{
  "num_hidden_layers": 24,
  "hidden_size": 256,
  "num_attention_heads": 2,
  "num_key_value_heads": 2,
  "head_dim": 128,
  "intermediate_size": 1280,
  "vocab_size": 4096,
  "hidden_act": "tanh_gelu",
  "norm": "layernorm",
  "norm_place": "pre",
  "norm_eps": 1e-05,
  "positions": "learned",
  "qk_norm": false,
  "attn_scale": 0.0884,
  "bias": "all",
  "tie_word_embeddings": true,
  "parallel_block": false,
  "init": "uniform",
  "init_std_qkv": 0.0224,
  "init_std_o": 0.0,
  "init_std_up": 0.0224,
  "init_std_down": 0.0,
  "optimizer": "soap_variant",
  "learning_rate": 0.00797,
  "beta1": 0.95,
  "beta2": 0.99,
  "weight_decay": 0.057,
  "lr_head": 0.00879,
  "warmup_steps": 200,
  "schedule": "wsd",
  "decay_fraction": 0.691,
  "decay_shape": "linear",
  "final_lr_fraction": 0.0,
  "batch_tokens": 262144,
  "max_seq_len": 1024,
  "doc_mask": true,
  "train_tokens": 1125000000,
  "max_steps": 4292,
  "dataset": "wikipedia_en"
}
Each number is 128 + 32 x the weight over its row's rms, rounded and kept within 0 to 255. Layers, rows and columns count from 0. Numbers have three digits each. The size before them is the row's rms in percent of the matrix's.

# layer 3 MLP down (transposed), 1280x256, rms 0.193, rows 103-209, columns 192-255
095:192116118092135165158068086114125091086170192097142087164133147123167155099146118131187120154092092134145097083127203150167116108122142147111087124138162150121118116100147170109092112130139217
100:130118161139115097105162171163133096141149101118173116111118095153156105141044085086107117146136068146149167114090074107182142122147168106143115127149106143106186076104104129112243101149131121
098:085182114123147121124146092095098108109151176145110081092161154150117119147086163170151140146125097150106197149161130213131121201128122124150109103074091091120154124085089158157191134122114083
090:128129093105111134141140144115157158084175141114116148119150178114087124133154089111159169149139097148112091160085110108111134127110102139132148148103128133108118144088108103130109070116158211
095:168092139100092088137182140145139141118185184098132134128091221115104147132148125137131159120094101075129183134134126114093074076122116116144067098147072137168123146145116125164173154140148124
092:096144162157127105137150154134116136083121105132137111146154124132113144192151175109059155171051067094084106145073086117113142145084120120121139098177154111129081171163187073121134146158140079
109:110159129071129128154149122111093160144153142084148130079099125113098094163038178153121202133118096125169078096090109094103064141127143157039068124096140134159099104103110110085214133070139073
094:171087114142124151101072185144130151145165128128108092098095090125129186053103077087102174154151132136099136165094100123167108179125141117170118190234149146178136134130133104147152132183101108
097:108153100108133065110119125117131117082175098110114209134109155137169087119095064128111181110139069093068125196136145145100114071142093104107120179092104129183202141073156118160137129111130135
104:170133117073168089160067140062111141121143112152129190105193115164194148094072135154075082127131063084123101136129173099143174114123078146135149154166107202041151131145184118153055180138160110
107:144126162148059111149137139141180123156173085091099140139112113094134153180079120122104102122079182124137151143115126167100146136135081081116156153187093110135104035049123075139135123114106093
102:153117127135125126151113075156086131101104115139105111128110088114165138083144115139196144095085126160143124087196238126088133132107101171143031074114112096174098121113064190103096167153122124
097:073185115120059084089102101097094113183116075116122157161153094135119141115097174105100152080151109179159103158122121134128163171175149158158146141111112130171121191150121142146108126071105101
108:121130116114104134122171103098103120112129136047107118125211127121136111099168122130125125134095076128117133099144129083132102146086101145077113110216088096161139092089182119143127145119164157
108:097128163142116158124168104119163196103157197122174139181126131098139139109135133093142088131108124183142113167151143184146142148122144151139206137117121125155102171105071148139143108134183152
103:128100101147091117146115036172145141140163099117088106152100148175084105115134138171131151130161122109148054104093097113104117109130150081137149167143080040142079150166199147112106134099088152
103:097102103145148130079120122155140102130114114125120033091119069121114121122178127108074180110077088126161124120171089162139108172121128128092207186107167083085180152083119070129131104148085173
100:124146102072112167114083067093129131192155164137136153165142090141109123185143129155142170136138169103131128136141095159041160146151155132070136146119110114138097136119119114078088114189172118
106:163111170108122146132122153104134165066095107126161113156159185139106142182148161102150123138111190092134149179129168066166137149150132151157145073162181138139203136136159170090106159145144058
115:213183104124116199172108092152122118067153146129218083135123147138114027126122170080083128107158158158144087126114112133153057187154117105102117132204122159081109147143141072143163154125176149
094:106203140085151118115103123150144094067098159138123077090106111075120175147098086107138146124158152116103140167105085153121155174088162130120126088112077159071086154110127150107122116101099130
100:086141171153169129117129174116146100128103101112107115137128099112113088146114144125151093135155162168118126085161143183143097159130102197098128149151113107094103116171078095226154130153159081
093:117143103173100106130141127095121179178139129099145164127106144166103031142214130120144106102106171168152132135113166177118119184097145112097137130154152110183168119150090118161056132134175173
094:196178170120152160122088118161155155129056106116151142139083128117168159158104119112128123101078113122149117195100094138164120117106083104139097142146137129156123070111167046158093089106091114
096:136156143068142114152165098151108162137094138131148098139126143096139097144139099080120098144119096089063175107134084129138092163127143156179117136133143130144094188156145155198157059175080142
098:128131188079147179152042124134138116121082125118140118090086095189127081149096076157193125166128065126176113156090032125082105167118168107118135133164145098099098169165115136101141097124143174
106:135063104115125151101083073158196168093163106138138147121128170164135107125160174142117099146140073113122105185129156150179145097089152133175152145132139136130145156111103097118193077131076128
107:192117154138063117147166099119103147122064128122108150124165155093124184064063106129150136126126151148111181158113166161130105163154134079122148104121189108101151088134164112155137126112109118
096:130147062142142146095095147096129169156158128045127066137142105173151121063128121057085108086181094116098183113158108151102127113118117102119134100117064132079119133060115130147125115131197162
098:128218143110155130165139105174088139128106099088100125142124140159155058123114068134080221140140149080100091111094168152139167124108124112101126105131149148131139149148111124088149150119080138
092:094153124129092120155132163187161160172087144149147160188168116087086166126081143200084119077111131152167127166116108152125123164144151122126139098072137097137081124135102113140147112127121163
097:128134156097163089095103103138201072089179122080114142133138104184127074096067143149101092177125096175142087102142129111123174164116090076131195144091082070159117180134091172160174152126103107
103:072185140188084138108074065090123085155086099142153172132146092150158086095128098159139140184130116159108142132107141119075171187148148157165088127111100171171200142126111168083155154186139170
099:128146123050109094131085126141176117169155119137181156078075119154214114105087180134141128150196103143089129134125128157175141159128146084171108113136081170168123158188124134088097152109101148
108:148102201137107150107104101180167104134143120084119092106184089033128115158103123139107099094122134099151081091110127104138051099138082167147071083100105158125119179138157126103137050140145059
094:148134153171122084069156143181179153095106105110139111039153139141075101135109137118104150147131151123100119091133128131043159162182060159153120147113160109102129146138079158165137159097057107
090:146151122162136086106045142107180098128107129092127122079127119195156113139086122134131096191094130097090159085106165116096111198161092143158132143121137134118094174084097162160119133103156156
098:142149155105102135047170176182089132126111181184141104151126108164062114147116131144139104188142106152117151126108111114123118170141096184125162077124110115135152059129172118135106183116153172
109:161031085114124089129166109116125099173154162085105171160091126160153153110134136156126148200128086120121084109105086156130105111102167119148157126107113168119110125133116127175130092173099150
096:150132094070144110131113098087117173148122114133093104108025095135127134146166079079107093157104095164159132126147122137062051117098154142096130058171108160125102144171123139118118143120093156
093:117145111197119163157162142164117126082117090224130077064036126123120191124130129122114205189133164115171119075132145162078093135159122130130095111121117129051134131113127123145126101168119081
072:089136216153186143091099088117166107137104119163090126113142137189120091134078063097118130188100131107159129112131111090180126155120090119124114133174139148166085118111156127110143104125138076
094:067091111139133128097124146101128092191118112041162123156078115168144108162126175091118074132097158145186155139109122134060146114143109104112168076149120112123157071131138130123150125148099153
089:078143087053059130175143122127094100141177102138115117159177148155121110088080087088158052100095106078139125096102141125165149144242137112135149167128188141136152116137152120158155107071151127
097:104164154118107103121188115114106096122154134111116106063169143114116109084126105161120151132142119135130200077089101103140110080143111127130117144037183167130147078103119075151100109138143179
097:139130223128122148169119110117131109106116139213099098136143126113131071109078104149138128048126108071160137176108173159170165100098127142121101158103071161073101144154162096164048142152127131
093:062078120146079102139124138144152141172130222102127178176118195118077130162184147114153120118164149136097122152161157083084153117141139066107106104102167133112160091125132145095146159117156096
092:162125115161110164090125099169140125102132129122077096172167153144177137125145064111116150118079111120080066151137143126124204125179097107107107142082156200097054187176147103111165129093101100
096:116102047140153108092172137144137165144102089098077140152178157092091173130091155146166103167108155197090158152124213170157091139112061196097127119143110112134153153086103217148171137097108033
096:129108155128113076128098174158102128111123115148133173114100151071153160149126075151158101151063162159093162091143114134150123190115176150118178071102150121100109150167111173123085110123064165
105:130153119140173082123175118085148166129141132074067156121110113139089158118139181150112098129068161155136133178110156154112111098175086091137150138086122129080060117114128152128081156138065138
097:141116148096067196133171144151135174072131140170139107157151094128134121157120084112117112118121126127100102135206200099133102129087100136153118110107090126096138194210115124147100159158108174
090:117105096077133171167123124125084169131178092141128134116111140124119083150124105109129096111127113110119108180115178111130181144112141148138081073114129140169161174106154146147173136190138112
090:141132123175160134121125100141089108112128075147125170140190138150159137135139107110006128147090136116093123167175138136125172141172162136160048131137123162135084119120082108150149149167104124
095:103125123088132111119075099124092201150078166142176130151160090144089116143141172132131128163153169159088157127090115092171139122079117158202117108116223197119116094124112118161165116127187138
105:141144059050131107182090100105107113100122160161152065091164117147104048178064138145151145124127108126090145124125106048141116147131164094099140112116074136083114123155078125121061117119149150
095:113097145165104122109119152226111105196174068141106120088147144195184095186200134081092126127117103171193164124152124155127145151084135126128099084109153169108174089134172152107100141154139189
088:058153131116163105146169086168117087089129093098083085184183116188171135181185122143126167127052097080109125142156137154133145075116090171072106124099145178117137142120168091142122126157089106
109:084152174159105151035175114151158133159118100131153104136163180088118178125106151117114085103134123125183129102145128108163080115097090192135078175095127169196122149118126127132134126096197187
102:086087171119109169133119150113162185130178117145159137185121134075106119156158161122141128132122112122177161172089144109192146180152177067140196136178079134133101106142109131148150144131101153
108:179054131117145121133090129126116171121096143194170122151155173170143099152114142141084134127132111113071108148125132160096128149124138151104181123138133086078142095145141130111085088120154130
110:067145099132135113107182118130109164118099132096108143082136059137099161112122117112152119126115167116139148154187140158091192128121131163149118185094129132144123159142123158158124117140139121
104:154132169088102095159108097141122115186101177144122088215165081108165172102137149139217148134158151121110036150144110094174106094106139147161144137168125114136180104151163104148042137156087150
096:154138091095166094140029091080130130103137137168147144127148151157092189151139130106100148062106115074178168141128159139194122122140097103075209111147130153146214119064143132098166175183174120
098:111124092117102160104146077148146112116105200125148170136192150083133124138123142147137147170113160167152160154075195159110150157121099087131141190153138157162077133148101124144174179137159161
092:121115103108129159069166109070101167165127135093117173109174121124157130172121139112124110169119148151106116162093164167137166138135078115140093105198157064125076098147137165152103128132130113
096:161108139182126142125105147141087147156129134152225173150134079090208140155105094141141141101129212081168090162111129160097105126123132151095118092041220162122099108128118118166124121138167107
093:141115100147148131121110167142139080198113135121097179157183123169096117117109179108140110144136135159188170126182120080111171074132142186097118185124146075085147066107153152144138136145119095
097:149194124096138162142115086122108090114145152121154134091190138138110115093141126135068116112141130121049148148126118145085174097167157140122118066148132126141123097170163118175095170115160085
102:154162098181099185146100123099166133139071133094143055110117114094120131151147118144082131161140106068083095101127170163174145126107197089133161114146076140082168181176068162133135127166122142
090:118075140152142152165186214136133115104098086134147139119152134131139101116140118173206093120148097141126122116049127151109157092183122073083139134146159126197149111090152110147113096204176106
103:139107136099134147131126087085104154095182112159081051143165158146153138106094080119140115150153126138124134118126168118124110094054133164086062152125163106128165120123122096115145096130164102
097:155093142106155104126167147147108125136118118130121096155151165125130094192123133152132134092088098082131131113139124150124129145203092125199122165112073148086118087129144165134092111031081152
096:173161150179156146134170190134111149129161139139056071141139131107164123111117087111112169087127084081125139128104094101116130114097103095141179127154128149113052103124071119167092155176152103
094:199148094170171132155118106164118106134105211098113141104145102180171084092147190172137108173096086167109142102159121150147172156118102150168126110118092109091156161186168098156117127100163165
102:143124130113146101127185154121154078061128119138121129156181152129135106160158125221084121162135155095147133096092109086175171113146105094141113096126092111143134152153080127114175125114125145
096:113166100127111127130158145163111166113177081166161191120189176119167092171124097143112028159161115131134183103106154145140148122064118059139164110104157175198154151090122140115126118119122068
098:073084192169101148085123116145113146149078139172129100240077129143088174160137120170170170099223027095134148183164118121124092180128108156118120151121117060116157127130063122083156120143182086
095:154132098090171104078058098160139104119040151153131149181078097144107133156103182113203061125110137161141152139135176115158164127142124097089129120116106135109125042110117077073114118127103163
099:107115120166082118096131129128138144118215086139106148091098148064175140137138086066110136123127134110159144171088181070139140176094115180127117084100122101120125133140156152136191130098164177
078:069162094114105161153119087072139106109127118216075126113105134158154163119094041201140103116147103110078163138085140148091109117102142159108124130161077130145159172138100132126132092176119083
099:099083147114170102113102081161141137116129153146159086150159174133224145121116150100128089131156109150167119115106111150149116195117155150151110118146146151140135075141112166065140104109132117
098:106086104160146092128115058157146109147084102081121163099150185114129173124156100154135091125116102144154133109162149054141151110119096188120144109140191131123129105127109163106147145110168142
096:161154118147165112160093114130123117050144145166159167137064075116118126157140091088117135151084115081119093109111141130117162194070117128101120114164143139088102172104117135115130125125141149
095:125088099117073123131148187149095132112102154113128124169071125184188108112124135083079110142134137128149159148199160099137151103091119144158117128067122099047118119096134181150047137136184082
092:113137167164125112112102162088087178134128140088106125111181114118149101171115139151191175085131102143072127181130114090162142116063146063152107085168165145126144119085150161112146105073098098
099:156066123229087099137105108130093090145142112154154136172177097124108189125147118097121144125157160104138140159103086155062130163150164192142162109162102124035134126109178108104131161143161155
102:108145134107117127106160130122149135165125126070172090060153076147090116070172103135094153147120120188160146108064126141167097121123178064099096189099164136129097097118165076133118178112081119
104:127107090152100127135144115151133077084123087102117101097110122138141059117184111124094114102164115154069073100148153159095148144086198150102101136104115120096106184093077130159118078137098175
115:155126127092137134059110102123164202107109162117165104214101101185167155145143179143150081115154159124149096152079082150190125136125138102112123128126155130134073206135087112120100083071162149
097:124091129120069178106155160133098161171076079166089107132161197082155118158091200078146173122107136108139131108106116124074127114172144086138130108156155063138114126148141113121094088159112110
098:205080155136106098122129169112151185206157198197132140154152086115112130142158098121145076133151124107127124103111104169088166121097110103145210161148128129154150122119159136070106143144138089
133:144125115138101130076105125126133078096134161164137139124180144137137151194120169085153105112175181114185093164094139075095170166108130144135202115192135209101136175081139129074097082187111092
094:126153159121122085110136233130111182133139125197145154081146075055090107178176153204126144146125184151058095082160145109190154093098164122131082114110058146113147123144156150101137133093113110
094:119090124097143114178096135157098087075085145148152174115120060125079163113149175060097141143118066090126149089148129159124067142121103124136132167097095150121168138126196125125083207164104091
093:181123169114165129155112167147136168031085094132101130145069100140124125168179168090128111120116166075039056119164150150109169126156162129127133103129185145133118137136155145189123177172166117
088:103096098135140134132131128123117085133176124107128135094071119071115140137091184096142142081137144128139173173149109100159087120130104096101075114153130125152093124138160172170143166167114139
106:108161108143133097157131111149159161123207121145101143148123099165121156067131097153152065111120052115126095123146133045117162098173167128137110141062133152147124122073081140106143170123100175
125:145123116135113084156184123213150122071152155152177131137140086149129095138120129128100164171112141089149148078150154158136028098137127141092134157140081157125137073197139098136225142137149168
096:104107122202193152151109141111150147147105148121095142136141143102113179116147110075129104147104136093103147108157112151090122180130111121139142111139078078157159135148144109128194086181135169
099:146121130122101142127098154129091158183132130154168083148116154143234156178134141136115109061162148170143109186130153102096127079141101189152139072159143094104150174135102099179107089081096134
097:163090114171185174119145133118159119171114107150109152152145110160177125186099139134153133124182131182110152134173113112104028086097116128096085138144080151202115105101108137144117130212122106
102:171125085158125162184148157137143140113125109155097122143176139096158125129093120141147178115109105142125081170156209114122136163155098108156148169150128116121143213140115140092149201096133113
093:162140186127060115106062163124118104100107148172085125093143098161174132133105155104168161117121095108157113132133149066122093171121125108088103110100143157114088094120148152126117044113115136
101:127126145106178120129157131090083173181120102104093103118116152171100094150151100117158125148128167121162165130172096138105108156146110114144138138124149091122164157142150149111044100125136131
092:085115069131092110120095142136135147128165089142160088096159132128128139101214105110144117043109134181159129130117145105122140128145189098150135128144160114114212148122188199134150168148184122
088:088107147155138101106131197135134155164074105067091171139109124189127158097106146124179087129121081089097148152099126116188053123185103073166133095132122093106171029168120135107112140127154080
# layer 3 MLP up, 1280x256, rms 0.222, rows 104-210, columns 192-255
098:165120103122132173117100093110140129064116141139082116163127191158139155131174189177166148064116185092106088120152222150084122120135080154167155105106155128139098132120121111163073152107125108
095:125150154172161152140170083116061149162148174101114076179120066137164140046157082130036133097117151107183123062129114156088128109161221141130112121083085094108085163068138128098160128102139138
093:125155153140124151133124067099115100195066136164159086105120054108182136180090140109108098122102177102128112097187113132110127119128159106106124086160120139132127094130158178122163126105086110
094:137162158157143140101115128117117156116116113161094192148175123131134159075110136112118115121155134111072097130145124088127177180163131090113129135112105096174135126119114123104081164077111181
095:137154092095146144108102093111115105131136185098116145099089175126148106136127100140173144090170194150161142114188164134137112108147083183140126116085107157162140084101097173177150097124096131
106:082073188148135113173097168091178119143128202111129130138128166140131133167111115049123107142132126083141126138156118135119160126158093143067095114164143166098137076083070116122133088108128145
098:068148142136133127124178059113112125151100125109128163144139180120136053221148150145146097127117091150152133130152175124102139106120124126101183066042124080097134109086076131112129138144166174
099:154137106167119210129082142168119099113105127135150030155143116123176149186135091107080118165124133150148118083085161117152170126110189118132129110184119121116114110154124135155073111096139124
099:162140130154164135093170156118084070138163137196103119126137111144139136162063145162153182105092074097182125104158148110073148168176148092112103122130113152061153134149110138070077177146140140
096:166095217137053109096086153068169182151191096140112147171106138118137144175124088096066148146140107119155146089109095155145144149116120063200187177171164090144125063116125107139143144075156147
103:216120118151111128176173144173131064174165094142143128121114131171097100076082132125128094123119121153116173122085117133128121106132147147090090165171104161137111142108135156111064160046151145
104:140127119146108141095122123122082096160180088097099144162118113151121105116144137131078124146150125176176097088082125152226149149113119178130122091118093133165105173152126147095099100086117123
105:117129165122180098119184100172115081152088189111107129118172135081072109164132134127147085123158135139122131135133101140134172116093102134141111141154110154148214129106144132162101101098160167
107:155119068173105110160121155174141084128090084120090134108118115136125137148163151118095174154156147071080166113127113045140158147128132123103091122137137163170155106150191134137141139139052120
104:059129186149145109132112116135068058138118140090039113167157127101088135107141139092102159128107134140141169111116135107080174100134153101214110065132097108130096143154142116092134138116147097
105:153108125190147114182151109090072181143061076147110104132121146182137159119118132135128075102146156119119143123161138077157140078098141097202145076114119159137139154165159133103127154100118081
107:174118080097133091168149128183177114140117166119154150087115112140084129147175134070103152159210109160156156133167083091124158136111161107091078169083141120137079167104099114110102153189058134
102:172172151162142141166135096140185131153156142197118096143161127117133101131117177180165130169142103169115091122138090121099090115127099102147140088100147118127150116156163079072107183136177109
111:142136152107081155140153086099165100135117174163116084114107092094097076120110143127106196172136123086123137131108073114102104157092181128110143160120128106128160137122140086101126138061109155
094:139149176089126146056112130134119143205194119066146169105092099091131114090169141157068236116102149157132102062164114120110079134099144123088155075135126132136128162084140146154155128142109082
100:169169118098082088103153093090141162145119134115092105119131204108048099094164118088141224128106110087143145154156160135109116138115150058105136088110167105139090118159157142034108139078195122
097:188186136094146115100119179134107068090151139178101105068137107115143205053093116160098204092128053091124110144103095091136168093171162120148092133106142157075081111119125129105136129124115132
097:077084102115094110115143113098120127087182118129124126089160156149044088123122110145111159126163106121115138061148123138121140137152110140130178130080123125107154190144095177108132180135152107
098:168125045189110094105162122088104093097153156127180104123109132139113107140126118084202105144099135176130090098141167114142054138130120146152094140121123131100157133118110126126077150097164078
108:132092067146088079123191120138129131135149136135114145164149125070134179122131152110071100074117183119068139097175170096187115130138068128109145125084107137170153087094132161141107160150132110
096:096096124096174109082082178140134122163104136131131139070183111152128098168123107190057143078094142151104207178085105131085065110104158119084092171141146118151179017142145114074147105129116111
109:122192107103112121149112105111110111114108130159135177081098100147111117106109117142143133128173152158140125162132129184098142106123186130124150133167140143117124138142155160113145135102154100
095:127067108171100116108154144160190135122150169121147146046133128098120098084115115097085078125133114156096162141150118131097159145160127124174164077143074153147166130146117070101179135120114154
095:187157150169100093078098153098152142118158132073120173121162145155132122170086146144106104134197124106131114161110127132168093137151086144133113178102132133133130113149120110130119129118090090
092:156090116107088133075122163143115108084130078155144135154114127165152227164179121126127116167096131099100137122085107098078131117116082165132097110146108119135192155117158170112145124133158107
096:171164105083105110188145108089129135123100115168040145112123126102123127090156119087124114031099133086129095115138142099132153143146186160148121099103148157144162108087106089155175131115130142
092:100175111085071114160120083182164117160106070143179177109087181133124154177069131087114106170142113127090160116178120151101138170122144118149097079147081143230140150149179098109157123160185127
093:185113102187068111199139094122137165115102119125151151158144091153127134111197137165081130168118149083105171093134127151085153055142179174205096102152151064129113141145166154127154110119110114
101:172126167165120120220129091126131148099137163165143094142128117138142106144084170113129100108099136104112121137143171097158187112168138144120174071050117195138141120132174094079146067048180149
093:111109105089102101191117085167101168135131122126118111144136117102110108147111082107068110155115139121106178141122092142069112154062144119093135100148081145119144056109190168143088095139189097
098:131180150137073119096154158162192159163153131096122125112110117184142162132092145175071133152151155076096086101135086138133069140148064137107131091091141135085115126118065134088078107129115127
099:101052190132090165118125140134085163166054135134130154122077114117105097100116162140116112114226115077138136039158128119172141149117107167113156144173177053118124097155056131191101068138140141
102:155122125186047119138101133102187136154173107132085123101107066092105168165125147137151106181128109146050118191112112135091140098150165176178118134083146153125087129141154079150091096121123168
107:107152168210157143121157181146145084116124153121161097136207161145145122096096152167168138133135153131118089132113141140190215124168116116154094186094153075139156118122109110144161158158180133
097:122117145086144079119149101110114133132137132078111160158184118134145115143161144128154107085158101171085172136108100128197141111097142117104157155099138134163109139139133142120132122082106196
057:172087082087122153146186164154123162106158116097152088151117100076153138173147154164137180085158131117096147180121132163109104130143181135152173102081119135123176157136119119113074167167144169
093:133155145104101169150077102152101088181152170138026109106071124129105143094156114060114134101139165124138115166109158103080128144161094140166101093105086161083153168158102176061100073137111156
100:138125138163127131162146116139119128182125125103147202099160099116161109134096132145121122126136123162116136099154128172152107098155162120112109119108131094133116218089124104155162107106188147
096:177125156130106125115042068118159087132130142141193085138094150140113095161115127117173143098129077101163087099173144161129120107125160214122163097134114067155160140117113170059151151115131088
101:112131096140136135134175110094126108102127123084129197159113133126158187079161166096145125207149112098102142063196122121113056151157128119145144119143182093185132116130102147120156131129113159
094:153155143111128105082166090071162088142106067178102083157116086081154122112105149119175128132159069123196110093092125101162139093119105174122083104124081147082105133109127147143117121154128156
084:126143181146111162101121071159094097174102140182193095108131148105165145112137139174152117075136154129128136089066135162157087109185164101129141157144134130098093116080159140117108154139121076
093:148130146078108124184140141094131041142164137093141064141144174149184100077141102142043175128119098090124091100151040098178144110115176102167121122160135157130146149152083103194152150133132182
096:113160130092093158103125148110112126107098110099090067105131135110098125099150166117108145152170073144113096161101100111107136135131097200119127158124175096117175072163140152149167148178139025
104:170102116131083154138100177140091114083122083178125082177129116121124179073114099168134105099147119129112183088201103103191130137109174105190100151187125131124140142174116131105089179099141153
101:114166136170092058146091117157075095166079117089097149100103103102096166122113143116106176133149146165135111166108081162134131140119189155115049151142130130172117055111164158083084146080122045
092:151114123113116107109134159139131099155074114094117082152151125134129156105095104133140166142160145163108142103172091117149075119141123095143163135124105082104098087148099129112149100075097146
080:123141131103077078120100118086173178087153151075147136164141175102088076164133102203136110128130141168130096139067140153124118106091125163089098151105147093158185125160183123133129163091111101
094:104133148148078103119130129124172122125146063184116103138110155151175151098111137145108177092140113133179149149186119184086138108160167129093152167188038087124153095133155140151105137113128158
101:130172094102122117203158105158143173146041159152095134092098080148136142112186178113110067086122105080138073131148160063094180149113149127139106094112161100129089097144140157122116139113162176
098:168147098077166161103135103031114152080090149134139135159144130087070171063112146178171114127147154091049086142129141115129111131142098128123133154154138095163096153121067116142121134076062106
092:204131090127133146121106112099111174109140141166196175128090158110109174158094103088111133111206183167160126096101146133112128132096131089181165116140115134137140138169121157112122172116160102
103:073142134142116099132088139192130122118150123125169058138136127136109117045184161101126136106160103120092116097127091176172114087159137168109142121161109183089199108149159160176160104100154160
097:113174134157062154178086107165118128155138138154122116105155104087135165135160137167076123159113106126126177111108088140157150117087131097149119153190084111119127074133117117090170095106172101
112:074103126100128097165145135097163192157156151108083151140085109117080198103164104153154104157138124144163179141109112154168142057124117139093107141126120163131100140109173141144103129159107110
104:128170059138112100104118094103061049140122153124114130138164141160127118118107122138140148143128118160090091167097055092102135114062105118153125169138139180088130136105155183167045117071137081
100:112142090093129155141122170115195130125112142120151112104113118164101089138127111119119116149080169155140102135074146161081146214139146149187148180174146110110114130149115132110146113142129176
101:158143076128098124095109152149130194139160105122135120094086102134121142140122170142119091098139128114174080142140161177123079079145087190074148080129123133080176111138150081159115107103107134
096:192117105101164151115095117142091122092103222115130107153082111124119096165134098196145092118177144151139113161095146081130142119156146111145107151059104195110127115142155110119129155162143164
091:098126094140194161158115116215114107170180124123137092074115141105119122116115088142088111143139166133119159158141076127139163175111079079104169089144122117124145164138177100115115130148100124
097:100105145105099151124142140068130134146117138134170105138124108160072109140115140087148152176128112072145140146076112139123118081146182080084129123133128120125157121174118173102126184162156141
087:142106153178171146145203101115160116140161116174172131129144147086048097157122109120137080128144097149114123112143127163116104113110126100119097125085133150147081148108181085164146156110147101
094:078142118116118108144146099159215124128115104120122129121100166078049072126136157117120127120119048126146173140114154098084118061149142079112123107142107195163106128117199149089113093093140140
108:042108130173095114144133080119169112141109172104126114136050161134071125165148105105115182129169148100105112081114173146149154139148092113080074129088157090072133114149159187130134137210166142
094:122208119136121128163103093142110103131150138090102167131114138147125136134153143129108104153158110130147128134174121138124057114106117120108116153112099129098127148123161071160124165100138125
105:101160136171121112126128159170165137129120152137140188129070141119119161139153144137154142095113169142121145158083097129084175125123134115143106161094123127143120193072151145091156091107140151
103:074123133128097115137077056133168123119121093151146153072135092124095160088140128104132160159117152140133090117127185081113124133073153151112159102152158148123144136076125095132148139207160110
100:126109138111137132093036079176178135145105161137145121157085151155103173090126122115129071147095114193161131126168117092092153193096154130170092160166159104167194145136187131107102110081103101
095:147113179103114127118089085124119139174122138150077067146076177081122170152123156148165202129136192092107156074087179091109147167073162128123073148102115127147132142113111129094141171135157075
102:100151146145153157121043100151129157166104169162121140153103106165111143128121144063155114133127117145100100170166148172130087133108134213097144149117162147118105109094156130157110185132114118
094:113131079140127157115173051129110089124131103129112127170093167167087092085116188149125155139102179131135114151131077189133129156127125102114141135168176099117111142143112100188117091126135172
105:180196082115160116139158150136114123111145100095115117080202098157153105088118096099099068139082196151172103071142126150172137112163137122152145129159143184150132123147165167167129073137072117
103:127112151174118129136151164070135153118188105060124126106169120130147106130162076174077195130160089106127106115109075129117124128119151145153136147110160121160137186132118150164149125148155089
093:187115084138158130099105050152131116114075113144143105162164173160121135164087229136153087097163150111089112108113101163144109186125086108157126121127147150139118088185105102100178103166115134
089:159101152150173128119128166147101151169120149086145129106163152090151103131159218086155154128148140134162099142179126158146114129119077130145141099070166167108136109137125104110116130094119173
088:130131154111072132129173104117114162149166060109095142162149166159159097108169132109055069109118108110127093109186106090182225115110143160154086095108155090171103076118119137117099097105152136
103:130069138173095155134111167147179136128137100141092149154097141136077096098118134110104142133083149129135090133105101122156162138065149148082127228186103119097125109150171172136173159091177139
092:133175097081128116115116123145147179151120109074094133108091160132096144174198096096187121127151137090084136148094128093168139159119128122146104164128126139135156128065116083127099128122163119
099:139163168109154128147152125107173126125166117103144113140106125131082166088159067155124154142100108133128112112098120163180154137146143121127160108136072126146181169124154087099145154190170170
097:105121183168083102180130113150184160110140124131067133098086128094136097186140137098120102117145158112102127122143153074137132127122119133182176129107067186139127105165126183167152097151119160
094:128116148135095143104127110132122113109077158123138129148157150061054092159146101097159057079144101132110170136132112153052164116127127132099136112164108114063115132116086094083089110121133125
099:137104088153115209149062123114089094102164150111112119185132159127174134130098126120142125105110155125112098136195166140100114150142109125097161115141130132101108139128084144160151081153189097
101:118175124148096079131129139147106156191167117072122138097094129103092090146131156086122123164107054106052144106081092074150100105069134173099137114137123135105098185140139166114112077103069195
115:148163076123110160156105146134109093121144117093119139062156123151107103123169138114148113067098113074138113072125121107150116154117079130166163136116138080162117151097090117087155188173155071
102:170127151123174083151109106101147069083110184081175161117127056119129135142153125178115114135127131142106140154131126092145165110155103127091137136090095182123131117118118128135179090088147151
088:172143136101160124150114105078071109133084122147124096167135140118130122131146073082155090138148107102143128130099140120115131097117103145098155155143116210141166188115135114112092134118075076
118:147106118127171084122096128081095062120131170152117164150152161057099162134161163125163117158101132117137091136129159081077113130196114121094165132191117167077147129105094103054148108129105080
090:150151107159035154138131090186113164162123154179099113177111067136155118132129128178166139159110133151087122143153134147109166096119187117163133109126070140049088137158191074109143160161073122
093:154145119085168129115137155151133092160166172182166134086086076105128127107171052101093109133150111193128123171125130091127123098176126070131113192153182111094147122115052116096150235204071073
093:105178130115103178187149155173140129147171105146112143095101073106102055108108124131075106136099104125114135104094099071104139063131112139131098153103177056129171060127104139136109079126128122
086:167113106202102107117071108098159165180083152122108130140124072129104094104152134107153183088147099198141124123108130188087159149057139185090138126177145067141173034192114122139152107097138068
108:117149123146151179152151132212142124177154095080125088112121067124133100123130153126132111127061204156094123131104157133167094125127159135133120140129151158097076173106143112168095111158131137
128:067128122095153141131173141138129096140178117139108152037154123150151105112120129083169088148098165128113145139126166137136107071138158107118164068135109155171161129096200135065183136104115131
104:200170126129100105141159155178148065113109115159138134073121083120127127140140169173218081090141111141178154174105144137122052126138121186098058130122175095132096081121178160138150145150094068
098:114093112142120093097100183073095142164168152134120164107101202127125091107108107175139098165119172132109130128174102118131098149148145132160116161121126159144163149175099157095073163087039108
099:106128177161078206209139128109084111126107117134141173144159111140069138090103129127128126127071060086170119058110134108122133163145103117182150156118126111120157102153132107114133156154103131
105:129157171171142120082149086130120105167119122131140172143123118184145095178146140102065142136117186177159119115095038155119108165138199198074149155086168141148085113110123129123108141128128153
087:118052140127154139144139092113160187139123205117144103128135132110110091088123116081093195108098163145163109126105115135140123129088150076153177118148132126143106153065129148137060202134175092
104:167161098167099131111095131255126148103167091158146121124096105146144146112095190097109124111175108083103119106137158087142153130109146131097124088112125126161117108144092091124176132108156104
100:149109182105166158150161125114126099124080161121113153148082116099127170143099185130123147156135151105099127141115115181129121156119107164135133154147114121154060110160106064106123126114091134
091:106123112133124130125108138141183162136116096193162158145121101112144096085140145101096126096137155138151097166126084111113098195152171148101130082087111128096099151151121088113098117142066175
094:124110194159148134127094163103031208176142120149070170095119148130154132108108087111164166100130139181118097119136102157109181117083108157199097113152111051154116128118150168097126069105172158